{"norm_eps": 1e-05, "init_std_qkv": 0.0241, "init_std_o": 0.03, "init_std_up": 0.0345, "schedule": "wsd", "decay_fraction": 1.0, "decay_shape": "linear", "doc_mask": true}
Each number is 500 + 40 x the weight over the matrix's rms, rounded and kept within 0 to 999. Layers, rows and columns count from 0. Numbers have three digits each.

# down: layer 4 MLP down (transposed), 2560x640, rms 0.0345, rows 1906-2005, columns 384-447
# up: layer 4 MLP up, 2560x640, rms 0.0345, rows 1907-2006, columns 384-447
down1906:391525442438489570468482515516538591462539483512496541519567504501610464548449518543530521438517569507471459499476519517431491523445471532450526513484492537546448472464418507447470575477479493
up1907:500493434475490547474465459538522471460510500513522595510463527558508507501459444465498525492493492476556561519582559506468548472463553466535436509485482539508538484470452459494505501515493566
down1907:488487540474493566497477513513507514495480541494516531552489539476480537470506485510599472462535503525524462477530464454499518566466585471497560494509525512460524500504478528452515512494524492
up1908:437498568515577560496474539551509489492557533497496455494452464566511460460521508479498526521528599539545483474536554500428473522485501452476440491472474520496507454409451572535504549510536498
down1908:516452539457517567564494497517510582496558521512513462490499517521483472465556485501548509462467626438434499498459431564506474473523496500434410518528464467555537523503393451454432473503504605
up1909:450515512448545493455530491558440543463604535504455553499569500476474507495466460523543481495513425497550558570492471542419583514486531520659464460528480545498466473485498512487504484509536508
down1909:468565519477464458469458565554498492569513555510557528436572533480514486464512490529535513491488550489552527459487477454461484515474447581486506520459500531529521452495461465453415527442521467
up1910:547461516532488516505480510485425513540504498488487553510556490442503465521583508463533468558473491483397456588509517517463524545533514481483469562496459502407484516529502463503532448527548514
down1910:588432556558535431461546457494467483514543602431443507421544488560540582567529514523481491559436466492510480522507507542485536524536465478519450496516476517525481456541566520476557445545562435
up1911:461478500444561520465513528563475477530540545544489583478528507527497524548490486500472420394460437514446508556457523480532447455437461436443523527459489503504489431485550468470528538572521523
down1911:496480455397527517498538467488440462499446477566463544506521479527436516519510591515519512423456399556492508581507510518467412486394447502484538553481469515445474511517574487535454557511459606
up1912:478468488468456523461479527602466494469563569479543532453528542448480441435511513485521490450453470460520463489511495480497515493487444468504470496506552449558490518518512535536564511475552448
down1912:514519498475511446527489506518494464473557540462453490498487504530415523455484450451482514513446542470482509472550508457539506543516449479516576489483497518530504430552553520444511446440508432
up1913:450540497495498449416581417526411457586529496498527413484501494545503504471565511557480528500476514443487483438506500504539517529497546534496471496502477518630463508435470500515436444515504552
down1913:479481463523497472552476495556496501564441544488514401542507511583443523532486510499524513465477521518457477450512521487544466530525549547508506453537495461514479511510469449495524459546524509
up1914:537536482515496469504449551501488507525589481542524484523469503496526502447517520521503555434505514528479501408456557496465496550505515481443524472435510517487560531499470405475553526478524534
down1914:534511456530521436445451501506499510504533489512546499534517423553490440469522520495517475464453485518497497473494503472480487425518525493528452523502510455555530530507514436497471455445479465
up1915:471487473562482536438487480506562529536535501463531481507546510514508435454487513469507464546547411395504622585459484495449510550477529438468547540527456514491474513529508464450487534459522477
down1915:495538469495471462427513488471500508436502552488437539477464532514530501500529460483553497474522479472554557445514538443509508458514496497497535520528482429482532480480511427476550477485450467
up1916:540586421517479513437485433519504535529493517543547455518475525492516491458508502571478552560510500473486476509453497437485554495580525513499544404463531534490469460508468453433488476466505487
down1916:494510555456543468493484532528479557562528482448468451570439475484505561470557542495463549468467500486554557509453505570455493457524552460476450518514516526478530531524489547543487500479435525
up1917:547556524506481517487485447469587572524492462451536521508468439509520420469532496436462485468555463494514497487457489459455505521578520551443554457451471514408451524439497527507531424444501529
down1917:503594573502490457443525535448526533474518519517517470463506475535570484512533485493516548511454475524458497557508484472459411434490422452440497532494537494510545530566510549464475533514465522
up1918:561469587531500550538522462539526477507487472479465466451516447538547496464584523497520477528513538486537453474442476457485456485393533506472526509467541480469499510506475508440482505499414488
down1918:493532512495475445497460491537496514596478525528442503521539559519509502511503561477576466508561545503538467515519511517557459508511578503527506525499504438546478603492541500489514599543525520
up1919:486521497465513450526544495515473498525487411454483454507504539482518489485522564447478547488475566458575530520543515515508605421545531527461462535546357546501465478553422434500505486498529468
down1919:544482521437475482483558496512525515460485494478472479434424511485452587513546520506523515513555547523564489528569455470487566484536487429443415507404498456508551531506428549520516481486480458
up1920:557425435453434523582484522502503446526473480536457506575469522519516421466519525563585490484495486580516499500517519507553506588499565558510600541517515478502555522417523433560550512539494500
down1920:474531503435530552496570431467450379424462551496514546483512576547447432506594482488495495425545519538453466454514454494527474463521495571590551453452577390534492488416498507489516577544542451
up1921:484456470522547500513494519543550461531481491493523419520498511460529455556479482514564542504480518478550496540539478483481472455449503546481490527445565454471587488530534511552503466537512459
down1921:571493472498460548510495514490504530501592463468491496496448548541461541493464506457488470468658466490453559474488492559531492503543459436515550481546409554561510521549514483475499520443413545
up1922:425467477498526497508477532492483435591551437533478553498464424451461483430531457452525526503484497489470433436512545541485535549523505479503557487565479490540546504543478452537503488485475509
down1922:453530503523529407553476466561492471563506482479483502478453481405473463571469478491517504599495504532470516498507493519487501494521456455567516473484478521526495532535477550425559492489549532
up1923:454515526543515482478489507474458522550534464554465506428470449512525453575571482456494438504509511442534497508506498571474468457456398542495483507457494439511540465459475473592413493473488523
down1923:478520469455578424557515513445490504541545458479520468461504502511495464570434458454483567510410526436505506522519482522442556510460433508523478502465500517490551520451525496534516418469479514
up1924:474558556434447497474501463466483480533490494523538491475577534456469498435501448440489475546471553538492500536499437469468539454506500442566493487450574478521543499537471533507487487512491487
down1924:484451498548473524485465506508596462514497465553514481448498548555520460463533477579490568527482586523495468442525536536560498528420523448493545548561592481489482409480464517543514431417520522
up1925:479452521428436418542531503492470452539549501514502447489451481500499503542404501478500505430519545466530523512468502464443566515591537415510486541455547538593525442551492512528529585532513517
down1925:485564415471479455542551570485510534484544423533509405469512426477493521471420446543521542547519551478423459537518500483442499524503569488509463486537480547482513510541519507485488512508473453
up1926:484428473563513514463432514490523478466545542456448498517460515501478515464499450515587482473485590520417494461525508511463437529482530564535521504433532596504488443446480519571480476412502514
down1926:568468473456499529510489469443468559470524452515453480541449549482474500552499500500476519486449474454498467503517446504488479528567535465549495490379539554452515457465470558470528499470482470
up1927:483512532499490511464479486544532468517548562486518469460515501434479511528514541438524414507510565552539507486530427504448516468483525553503529497486523482437509548575423523541504456463478480
down1927:557480544466481444538483472452520438425523487490458509450460470559482506525459435476463492469425510588471532501526430526431437556548511460528542547533471503509578449478519561536510529441513509
up1928:509475503464450434490541493515492481528526410465550539506466550537482515462527496462504517496512517498456490451568465486580466478539510491466511513593379547531543532557481463449440498443527515
down1928:479516526429484525487553555463493450451548452517502496464494528479476493473529542466479549522490535579483497482553506536472547527656519446468537410480493512499437485504422472487455481436491452
up1929:432530507534454470550514482500470490520588484486516491474514513592566536531570495473545450518519549595518459438482401439488514476444558499541449572490539529525525479483597527586512582499547528
down1929:490537474475531540567536504518497442473573434517564519545552480478530477509434472510575500515501545565539551471496455528487494519545423486386492499429506515477559514462491499494533525468514554
up1930:449455483477406611456578458554499555447486514478547479502512478473518513442464459523568541501521485466507474552483588472543539494535458562526477508462487515467487450575484489483521449488489532
down1930:448455538550442546479528463487527625457541545499437553502585511481539438472503461526527488488481476487573519489483534561556535444549492511476526442479505515511493569540536485522569512495509545
up1931:515429535447484442437494511547428499454432475451513511515545458531487535454439509515492487510505499537448474543533528509504455534474497621516444521509477429470499493512442498563510553520507460
down1931:437473533487485459481490509502444532484533459489539463447545514509513475495468480502549475443466505515498490515509518487515433506531489578509491495557538440425495396507496509545535445563488459
up1932:421465483471481478474508556459498469518511530541449536540508456453480502422504556496448571470477489578515492504478483497486465426497541493502504503549497553467515450535492469477590509567455481
down1932:479482404424392458464498488487533470467479494496500527505508454513458492488475504558467573458533499572464494454485545512462521474469520488519456468494469507492514524547497482514518478441478460
up1933:579526437504521476517528520570430497503570469487449543494465474479455436486436436479576486491486522519386517538525545526466434460445550528556472490541525564523477495517462488579502512486528440
down1933:552541502487535492538496518489508432480508474572484532454544473490458487529458578499513467470526493504402507528566445511508462553409451500437477458496489565507468456515480530562463462572552530
up1934:447465448434545437538448444437503478455472482523504462527525466568469482477535541550427466508438448512517513574537515510530585548500521493505455438460561480514415467482479587478542558478551526
down1934:488539462520512475550497500481486456548502480481488495505521510535535490520535488527504454438429449494530538533564489503482467458501537466511474494537479532458512522544605507432493464450474477
up1935:493538494553498600482538507532453470488528436485429525539475531569487582472436487441518470485515534466426488563527500493481572513460543518513507507514467482511490476511546505564473517480503546
down1935:503508546513438515597512480469471494439530481475480541590470520569557552445510544471452444491481515524533461479506557534518545479522486431363494455523516498546455450492456493530549472477462566
up1936:471473538422515496468475554527537513535485492560535514405522509507603453538490442527576476445455462493600582526496506498556492447496487450575499490559379451518452503562536453481400501473594474
down1936:465494555475537488487517512530542447521552484520478569457596475515463479529559555554546543494443513604491476465475577460449433499500431555537518534493475518477539486529486433465463609465505493
up1937:454498449454519490584516471538479467511535519439475540501480541436463568494516524510486534540509535456464462440441442495499481483471456495556461461492557547494497457546492485454481557445504523
down1937:434461525494556535409509457512518425486469490537488495501556517468502521488476496500417550482452500497492407461523482507538552438468553462525539527491474531458589493503518471495503496504525525
up1938:501451503516511493580508535526561542480476566569416617480457511554522520455521410510476528401509461579505460478475584521601512568466472520544525473523591528441452561519504434529494599523398500
down1938:466458410565501557533537518522549559468546612493547589494470464500519483474533434528491468450467525515476551439536505557532470500553481527536507587466487564463471548486406428607535487456437525
up1939:533504515477429525447487501541448501502447485567564537443501521526533546572442495549471499506495504572532583497499432552471471485442401517469505504454466483490533513531529485537480518509538516
down1939:543603512467483563487539467483562429542473534558484533418519517526501465520422497464463526510488451555513428509533461530465471556485472478459501477600523544475516505513471492560539536515460503
up1940:423476477488555490374559557445565546504505478557513467473467546455527536547503510440439519485515391438578507534497510536551488526560528523469544488529492523526485466546479502502466508530543513
down1940:547486456520528511509542537571498518463440484469514440519485518537511543468528505449508467554537544522528530572570525552561445450523501455477526508504539498417460519457484447427497518517495506
up1941:427552481526517456617548427533522512514516498493488462469479507493582551463501575535464510520552545486492512535537500503446567546488540493589514481542472459466468478505430451467472493485510507
down1941:463537513570507454581543473561505475479583450468546473495513497551522541474517572503476605515549525522461541496458535517512546496492582499498482516583433417540558467442472458469480429511472465
up1942:536523465534566518491521536473494495512461462522495449466505481448559519500456592599505545494546458546468501556541533490561476500467505545505434535437516527558543504511565406550444459487485491
down1942:449495460479530566445537446479554419525559458515458458550461550416482496529553580514561518490492434500458515507500400471463517499542541525477468479447442448495481536402480549493515471493480486
up1943:501479401535540480526515550500456506499524603461465455474572471462489466546486532544540499461507456574511478517456535487470489476453568398524580505523530476469505565463517494516462568510486435
down1943:496467451528553473480516513435513480474474517527467500499454477552434457533496488504505534455496447465525535525561513480475483595542475385563474475499474558446499548471457505495498502515428509
up1944:509557527481493587500483549530486506537527495558537442504461447589478515539516500550491543489561496456510506559469525474466450498472450499500505553471489555525488485514536569483539540494474516
down1944:503475480472521518523501472520454563446530435455590505482442440463389464485531562491540513483495551458535532517483432495491535584475505519536533559537475497559522535500493493538498500556516593
up1945:528549468477566483528525536542517529496472481495471576536472501527508506495511530497492512559501477452445472489474475463478512470489531422526450499400481530533533564473512467432559504531485471
down1945:533502519533540467546435529474538524483606428487506537450445505463458539428495470458476488560481537581447484517473518449473462457526511508490484533439501497565510462467529436460474431543495491
up1946:474515459473480537545534453433515461513531486558464480547514549483494481472460517504493584512522506527467575501510486444493447497472507505432441496528485481530514538475537410513433530537520522
down1946:540513461550478494537551533420487490483545449530433492497493517452514467508428471530557583532482488576481593511528505438549389473586458471474451476502538435497481506435496491501423491528478511
up1947:542495513480509494456504532569484513495513479511475482463537528491482562516533582424508446602559564528506539448534461510530509518500500473513494516475601481547468424502531569499511518568507497
down1947:559524487480519490535433557518503538534464490491494513477516552541481498497516510555455594513497550522482470461491550470514513511523531525541492533521517503541533428496524464517522490508477435
up1948:555424535596521462487529544549486597517555503498561452443522499517439491472539483428514433542547361494478525446518502493453527547550585529461474497456461510467483462555484523582462470486521539
down1948:489534538533526525457543569457430483488486474498508505477497517432459518457511519508561473494452435509468518525479564599460559446483519558556442500470428541456488510542523529526502499530484537
up1949:504479496555477497481542499556507513522516550513500542410509491502519551511498594571548535522523472520467497491495532491453425491524458438488464490530495519554512541495464545479496531550521513
down1949:498530500556539498521483474524483471481458504504547481526553520459500452546500516480484565486535502484479545502542444423511477511488515470500623509482521499489479472449531477500484536524529483
up1950:480525506549407482478541474463510501554486549476514454525437546489550526485551540572432523465501501441513450475478491492451533497502490518449471432504497430499524500535504493516499553479474519
down1950:487485538525483541516481538558525583481528527483424438506515531452405477505508534590467492491473473569536542545496464390518522597522503492496475437507474434550606528470452495361563558573566510
up1951:533554519403503537535488524524523534508498520502538487471569460570464514478479484470471537502461553479491510462546475439488580514438552481497533464484493481508562466537373534500503435522573470
down1951:486448421466522462502482560381445506565554479491456477574460544539487559524504522553533517450513513473473520497559455500464569527505497477503538467484474457518508503522479532470501436490515507
up1952:572542565538447456511448522569529539460582558525451456485472462564436516467518480473499525521473482472497464512522484509484490499456506527446519588563462476457495456507455444507495532479580479
down1952:551510527515456483514472484566524597480566528584449491402462512506485493440504544497556463516445464541389416430445456528511505423482478528583522529507537519476487462508474485550508479513539484
up1953:430498533470435475538589515550486492541508499507536491478496504469554466601490492477553538515483514410460474536476533462435536566522510500442489449557548537478500451455559470525437536444544495
down1953:487532490508483486563561525505458480567514515466532458500445491516533480460504504487600526522517545491441508512470496517498448523476543455481452458508539480474457441476483494504493505446514479
up1954:519496542447501571499445475494448480466515534488538522598481501498472556503554456511468438462470497440476493540474485535561495435527451497548449515472459504419455549491478520498574520503470486
down1954:451507609454511531524481461529485511500446558491454533477472427486517523540517456498547493525528573491422478449533532532487407460502511551497483523519516477426529519466501523478516561478540555
up1955:541439510494566500494529538514457458575506548500449502593524542467499506497457540430523509468537471516417546558531532483425532455633518569487469440535504500466463429498510502506589509486485539
down1955:473425507488501524530561551530477542493475465495519487486509521426546570512458505428486471440585443524458557533496428555518525523550464503453483474425470415515423424500542547510566483475437592
up1956:489502492474527523593484498506509494476508465479449475482416479493486429477528459494492515533495392472507494533438488518604524469540528514553577498529502469533522429446499462458507452542560490
down1956:491486470582485465533502433462550483572602597499511507451557465489470500523506449476446469484467479560490569498543453463560558493521492480559522523467453452505404503490430524437498391529519523
up1957:555456508466532493527541538494427546489497523478467555468506537509488460554474505498553570567473507482575400492485515431523482443483466507483497538554511493587490515433572526477506468476458497
down1957:530550486485550519554507487441507528472496496511485505503494554471508487535514444461576509524498493541508408437527490491500519470496502469543561557525490427529478455469567517494515493512392517
up1958:558460558473541505557512484496489444460465474527476434425475425543506558470561528438487467564536557561539473540495552458508472405431523519503511540517577512492439518480553497540523439548567489
down1958:550509582573523534510535488479526510490458545501484532433502441523451457456520565502501468492563544520413503503477484444495450400397509490406529473489547503571476516474502448532435481501528534
up1959:502531400522544544417535521518445422417571530527457441472485494531478461487495593476545532511437589532531453503427461471469455478479450493493440448455514463474527551532561539439483481529504554
down1959:530527468455475518491439464496509556533485513478571562437501476459490473450546490490493477555507548571528530470540539474513512521528498540518528410501490482465533485527528509493522387516549533
up1960:463480516510522448484531495535503539531536470477505524469479474429439496541557499526519531486457487465507512471458562526500468522471510496489538552519487406492482490442493520488475509533399492
down1960:476500520541512536513516513497564434543496550463507464510542561451492519559458459469497531571474501577466518542463529533517517490511458465486494559546549497480576504536499471556494491507510448
up1961:460437502505528515485561478558454489485568479487487412535446438556504564485448445516544454456505555531534526522570538545578536516497497503519488457558500472495454504507443477518501581489562548
down1961:518406455486536493466487531512511502444553484447476515538457564566561445490526478502503466475485504540496451488506446555466451471473494505546529510500463513481513551470544563529509480573506494
up1962:499465524437560517567475509452427570528467493423485518448445424547458503431461430597484580534455578429559506495447423409489500473473499476500475602547477457535509509567477565466474476472445498
down1962:523540482591561546496498490560473459529496442468479481425455433534489544400539445622522584480444528467423503515509497453529540494477563454486407541597460517477494474517466408552476494561425546
up1963:442510478466511460453508482498486499536466411472459480465446493535476523507499500516540509519445499533413555507532468593490475528501501515519552474493493507457518498433498452496509517543514415
down1963:496471489486524494461529467481511504499466522469504519523470560533467544508475506467450508498567492546509535503505440519492531488521496504541541481510525506459525463522537542457494584470446492
up1964:563465423506430530553487536531434535524532554458500473487474563470555482548508581481514522482408592529545443531531463419490526487520505478492526509444504568553454460554506538521523536423425514
down1964:483474513566508516482509548536498559470457492484505489514472478526464507531487481550552457481590601527452493511506521500481493491510542462544483536465470518438487547489398530517495480549503484
up1965:566573537461442543496483550470465470447543511504429506452495481475471470507484497504538457479471571450591475474477507515469414451472515573538520463532456498485505546563538490495572556477537519
down1965:437574498507498469454396493539484441515516513528464574491600466537533530542506520580508538523501540494547481537492532475488484483500521483442498486547527471515452508516463466515519494468538422
up1966:477552536538505487479520462509532475554513453453477493607521507503487467528526506516594428523489501466546459475517519491470526486475497513464462498444478442441568488510506482546481539483436515
down1966:509512496487540524480528533454543548456457495428501410496661528516533513428514448483571493519497499519572512491539507480488489483450487501408442431524475547466601549484429569458506523485461468
up1967:507519485509417506501533568476499521577530520537522555564491451537514500602493534496512466520496454486578495587572468522508422486563421465474555473519553569517544512513494531536520440469444483
down1967:547457455383547590582553523420562464542541508536488480499503428498492494531536478539441462511498538516539509518531510574498468550515447479500549518604516572490528491522474515567551508450380538
up1968:516488452560449486484508489586539517537505524514458488463468558511534486494601530458461494484545515588571496578499508522453537560488507494537458490504486472573541391495509525448431476529477499
down1968:540537495440452521426571485529536581479474505495471485458402547538510483599471502447509476516555506554530463521516562510573522493439476472575492511533485566490529543521553532571460509530553465
up1969:550457523523499564489543487541492523525519450501419459528452436503493504426512450492508473457534526501519483535439544506520436439547550441479491513553499533493460478543514526434509475483516533
down1969:453472496469465509490533514444541608534519488449505465484618485541490505482436521512463464521541513472499530455495569549477476457623553531460491542558494519450464487455501562509515445519527523
up1970:528507514474488410485487547456492511557589500485495495537464469415526506496471427450498560487446489536516564548515458511421489492530546519452557556458539542440530551442547533529504503519459491
down1970:512443514502434364537492530569479508486542500499471493497539514485522617534466468498487547410502549544514507538451515563471479549479605463471626518554531454504484632472576463505554530488554467
up1971:512533531528547481516445487568490513448493492522513418506567510530486458490516581537558470459499442529525538496465523459460504534519495423467482448518440535529486470460476567433487482494441574
down1971:549452520515563393496467509529461638475507502489473490534466521557552465428544563570532444559504523523520560480507456497554437505537547468462463475522457456593530446464422486518471470522380550
up1972:522506506496536536516517525567550462533437461489519480528525520493538533506553462483475477544490497491541478545514518482518523528529465516506456514533517465455518466521564451454451498475566558
down1972:526521422429544432506476538471500574538537476502445476371509493438486618487490495451549507474501499489479527522495518439523490545454529492441420492488466469435562443542587464478523489549498544
up1973:547501583509505550528542424549615467520571461528472512523400491547533495495472485524487464521549557448481428522513478456477546441473486523558594494501497522488588510491522428471517534551501529
down1973:505487443501519602437565449491449560554520459435458542489529566547446533511470543457554428476504467486485485563455495468471629476470543421469514518483517525465532522554477566496504463504470499
up1974:453554473548521531514419532513485513470474547514580500486495471492470495508534508474490560475383485405469437484546495464488481472461514521478531463511467522447409469509550563421508493459591517
down1974:433491456489480589477502536474550497559431483456587521492513524540421521521477521459466533446492511553542542525528524499512562534496532493507409476550544484439509433456541490403531454516502494
up1975:460500608476533462492523433558482446451561494491502515600451462483490499515434462497485525480476621464554505464499502492550576527492518398543537504476543578491451488535473531528548508482471411
down1975:469421545602472500470490406510510479448564509562495578565515514472535519514426530542509578493464572529497428497540416504511521505524530528475521475462563501498418487554501537490478534555547426
up1976:498527474476442462500510521502532467452563471580558447516583532498567538438498486557508482522486473545539489379566447523521500537526485489523539510494527498532533485557493432570429492472537515
down1976:448459463516534483443493563579481481476529435562516464420489461513488443534476474557507546496503426547539476505489506511406569516454441475523551509520510484545470442433470511474443473481496522
up1977:582479463480424474444492541411504437561506572477533431477479523533510501457506486548578596497526486458500512488475476530545441471459497524458556507521487497471469546501493493438512455491476460
down1977:502514545440478475440449498539485528496573466532444516513557484503477442528535508497493470524526557530474480476512522534499512505493461539554498516519491595455496492544529486492568490491468500
up1978:422476509531547513454425498521543539477498466483475492491509486533525543553495505495474473533473559431497493365470501481461504470508468452536531482478497536547547580515438597486553537464436404
down1978:474452488529531490486533496479450438443519508484582501501511534547498453427476566475561481454502530454474512496444531501618559559453448410544542468538530442496508525536486528448507565512474506
up1979:457532512447505547469562495471482373477497421461482514541511474560475523488496474484438442521489536436504563460486485509474576408456540571501489550571539458508549506518477496472529477531514500
down1979:427520557403531458473488570483578472519543467518512573475520538439553525558459426469535456521507551543468421509485523474488629543529549565526539479489516529475496568476513441469481528489504427
up1980:480503480477491557538490424488477485545488483529469514528507456506469530515572548500519473408470429496444440442504562443468527468417440441467463476482509518492543558494454504600547536604406461
down1980:601468495522532436542541472507471465498555517492496590509449496441531487499509488516507497478541461515503476517532532478553424526522481542475569552498480448492525492525453508549480484502482491
up1981:530505523511468440523490447456459511565556492502501502518489573511493521459406483438494478463479455552551511429466459441429477459521459461488484499556564430468519538520481396441451563473503508
down1981:481478463552461516483541506437525397480498431510493525463502573534506563484494494499531500461525442559482484464497559473447553493550462467499473477535535506498461489445503491538518500498528487
up1982:459457524551533488510521504470521507547477450537534508507468474563426495509549511507528583497568473489503488495522559529517555574475460530466521540521564553429470500510377431512444520493582498
down1982:477512513439560482463507514492486479579474521463562524532547566479442532473461530512526513455574482502470519472505516519522413496501464605443524558508556502484531565552554466494480527436490445
up1983:460483574481444366534527490499553506552457565460557507513458530456547513541484445507551537503523455428534515485550487457533469443491458546442516557517506497525539513492501504486475518471445483
down1983:544538411464509466523509504449465453525426519544493569489476564476503437480519574534512482525465506521542443455484476553498570527484517446551522484489473467556545566519489553520480548534565513
up1984:525545473391495521537440505527425471494562487498521543491476506529438466465464547531512457484483439537490509540561494549547454523518527516542453519455542513501437456496487465520513646513555502
down1984:471580492415457541493473485516459404541505479496496478517556539454588468533481570535522474500504525513469483578482472501553450511505434442490506475504477487563495510520487548513456501500512542
up1985:528507589448510547548467522525556464485549433528495513553554484485548500433597501555501437534458485539435544513530518515477475547538561473508460448524517496528523584550467528493472488487461517
down1985:556476529545439529469519504466432536459549460443464505553534457442471494508520414437440480506483481514493464501484513491516516486465500477442491430494412515493495521503499570419552493496498474
up1986:416546435508512487549479485546485484573496439516543468536487501484489491530411536461491505442585515482529459476511494473469468505493514376587544537497391485505554534460414517469491536490430453
down1986:500479552490464516507516488600499481537531495487531462480453535462516440522489500472580515417549588466596474466579547477540499454505486435499508489517489581534541569553489492480543506421441444
up1987:442485456517500534536514512502377491502557498525545484544497583536512506506595430540471575538508464428464493484456506490502485486520535570468527509509563438490512398451483489459499521463567532
down1987:483437445551464461522518502484457480455521531493503519486536502504469465512536444506497522516593460475451523487485539412554516472495516510479573461481509465524535480502512486525501524462544482
up1988:513500415522484552506465564434382532505503438556591487480506549438560472499483521576518447572517520538472473514396519403471504627605445509489405533546475545469451518536491461501452467531460468
down1988:523451512451526494495510521544510483469528422481457508498493558531497569513461498453544462539539426458507516507429545513419509497501547539450441491497576517552491495535499498521502423544514516
up1989:574453481502464431547416476515485560451473572525487497432459487374510542533544493488520476495538520449524547468523466439407536481465468592518483439540479483520533509525550475485534528452507586
down1989:482406467456553451506539487429479439492482565529559512527533515453500558466496448487479511592447536471499533445554502386463485502511509540498444507497598490468555503515542506511449491521531453
up1990:480442513480520489516526456532544519561492489527522480579589450567574501483509513461512632510480442571564441518546489498524525520575521506510582414551464553536491379497446431564509465486504514
down1990:537504548483495561407539520448506477550500549474486443520519482492540525440499491478498505510536439391479448573527451550479524453490526488466530510507449487520467490554470545565542510491610536
up1991:404504544572514456405500492513494503511520542480491460460504441501473501533540566514467528480477466543466556489506402526542576469475547553505433463465455543524480520449458517518532465476435526
down1991:408494572512459470498464501479473552487515509563514505508547506530450485511512506537510551490479462452484430495455488484492477486496470475529531538515534509469511482510466481465557534581493460
up1992:535501479517555535486482531489486473471484537538431559483521488471469499465499475537541477496456448519476492500496549454481427434425466531524415498478456503479463485507451516479549527485462516
down1992:539489534505434465531443488529469534493503527470444462507552530569515478495488507468505514484516445472564415417560377520437463516516444526479512532504518502494490453563517475498515464526504489
up1993:494584483539505528516496539502473517547552487488470492454521529468601488480519453492505539504518492470501513543546487554504552457476547551546468524529513524450522506559508480489504490478463488
down1993:458520558537498518532588477509546502465505514499476497567512510521525525465474464507536488542451530480526472547517447542372440463431466500486530517563440492432477450506566451464475509550468497
up1994:493530568398446497447572487510530431502479522492460520510540399434509483478460500495439555473489515481551595515477478456476529398534504476491475464507426580487584503502532445462462513532522574
down1994:464542448520441519564559523468513440490560530436580532482531493461583504593455442458430493397477552522493480565549419510448519487540548535558494480507521501565490506537514494513466567516511497
up1995:448503455497483484451479507472477524496593496496493502446484450499475486510488509449476533469525472492433460411511466512547606464476535448467495492490518604506526413426495484455509533436595478
down1995:462527513494514441540462473495442482533467499454471512457472537514543461479539479515482519465540524583496548558528600518501522513492540425571495480500501494538461493459489436466499540457520432
up1996:440482540494546511518576487495476539529536554492460536482526553495511465509485536345568469516472417593543444463538492574474416458538523480484401520519479442571565498494515551477505535500544535
down1996:431533454518450466535582433567571485558517473413535556510476507433507566467484549509497504572496532534511463551454459424514499511487496490582528427504602459451515498459514537485493560536502493
up1997:489506495511555465565510546449484479464520555509524525520472482483511529584460462534435525395397571428488508523435501482544489495466531514545492588546521460508507538485535491487557601520477479
down1997:512484516494557441562479414511559480466474504484512476517556466471485538509490538503456424538485513511533448558504591444536517448485510529494486485515480495491485583561548500520559503495428477
up1998:536595480479524483486490506475501474451592488597500550556501494522500449479602517441473538477559469448551481513427458514519444530465557500490547423482537440438541468492491450539515537540522458
down1998:521402474516568488514532476585524480458529555563556568442493514395554444508461465495574524504517510492547488500458519526489580488563503485515531488549531465500458485495430527537469551564496466
up1999:457494512465474531440501468487582493511411543510503447515476447536425466491462407422574426559534520486492483506459535495508473462503510512578485492525449436530467496497552487505465482486538469
down1999:507466626485533616488533506358563595459494573467407480517565552573505437536495515456489521463512554588512530546528499505549564468486441507501502484561481459468475538572491489501467484433507571
up2000:528477450517529502512481542498527507501463515460525432533508493483522515436441460474466512390473483541542492548498494491480498519434510508502561553507486483437456496508547468582514515538425504
down2000:532465477510534514495492522512466497493532477463526453508446484480479548444406463574488554472474515525524481489485489513526533565492544506479476552504475480446482496494523524552476481508456495
up2001:523492537501475515577515446495502537534487521461478465495456508434502464498518536456501460509566476473472515475515549463517557521449469535516465510503470516469445495473537512465483474500509536
down2001:513514441480504514515526494448488490511500482498421506485498504455484485448482499509562499560537490498521529465508530529524556461504512487481467492549497528570474534522475469527506480405473541
up2002:467539465460460474495544513546516557484467530576538467624554481531498523544477520513538519519491501470525554525512453434495454535420506492494551442555551548518466535486520509480432499565523432
down2002:424455493507482494522467487514612511484436467507531487510482484521535583542518495466494574510532480483570580519544466474490432585535526497490478505531542460530469499459472444517493440524509465
up2003:508436481482528415564521502537466516498547565501497536520488501448522490531495446502483527456534475484522480543456522538488512488519511548455420565471528497494452497541541545404500524540537558
down2003:508432446560529477565442540518491470451499487535509423427574440499470562517467440425507565449474532546502496493435513526482517474480547496432493510553523547482464593484498476467562473530515489
up2004:475592463567550582508535545536661606466559435487508524487548475524490519438490497480488488570449578488418541525471554473538451526421551576568488574513552472557457485514538511492472456497461562
down2004:504538553502494466525531533456483522476480477506485489529506544477503523503515480536537487509539481481527496498520470453537450526501480517494493530477486522469437497483501487484500510462543526
up2005:572512489413508592456504561489493615523521490450519491519499464503486455522478487490540498448505415560511434542506509491498468561529492476479544522491461475584524535539452499530489534540611426
down2005:499547500537529441511544525466478497502563577479522463495556488539568479460537394408473456497539426509556469535512415479522480550547461493511567495552510493485534473476442464461451524551553419
up2006:601479525414492521446500470484497494529518494514499491485520591535500468546484568502512485501536490415544429536468533468525508450525520519436535508524522485524466480598519552549514540482464447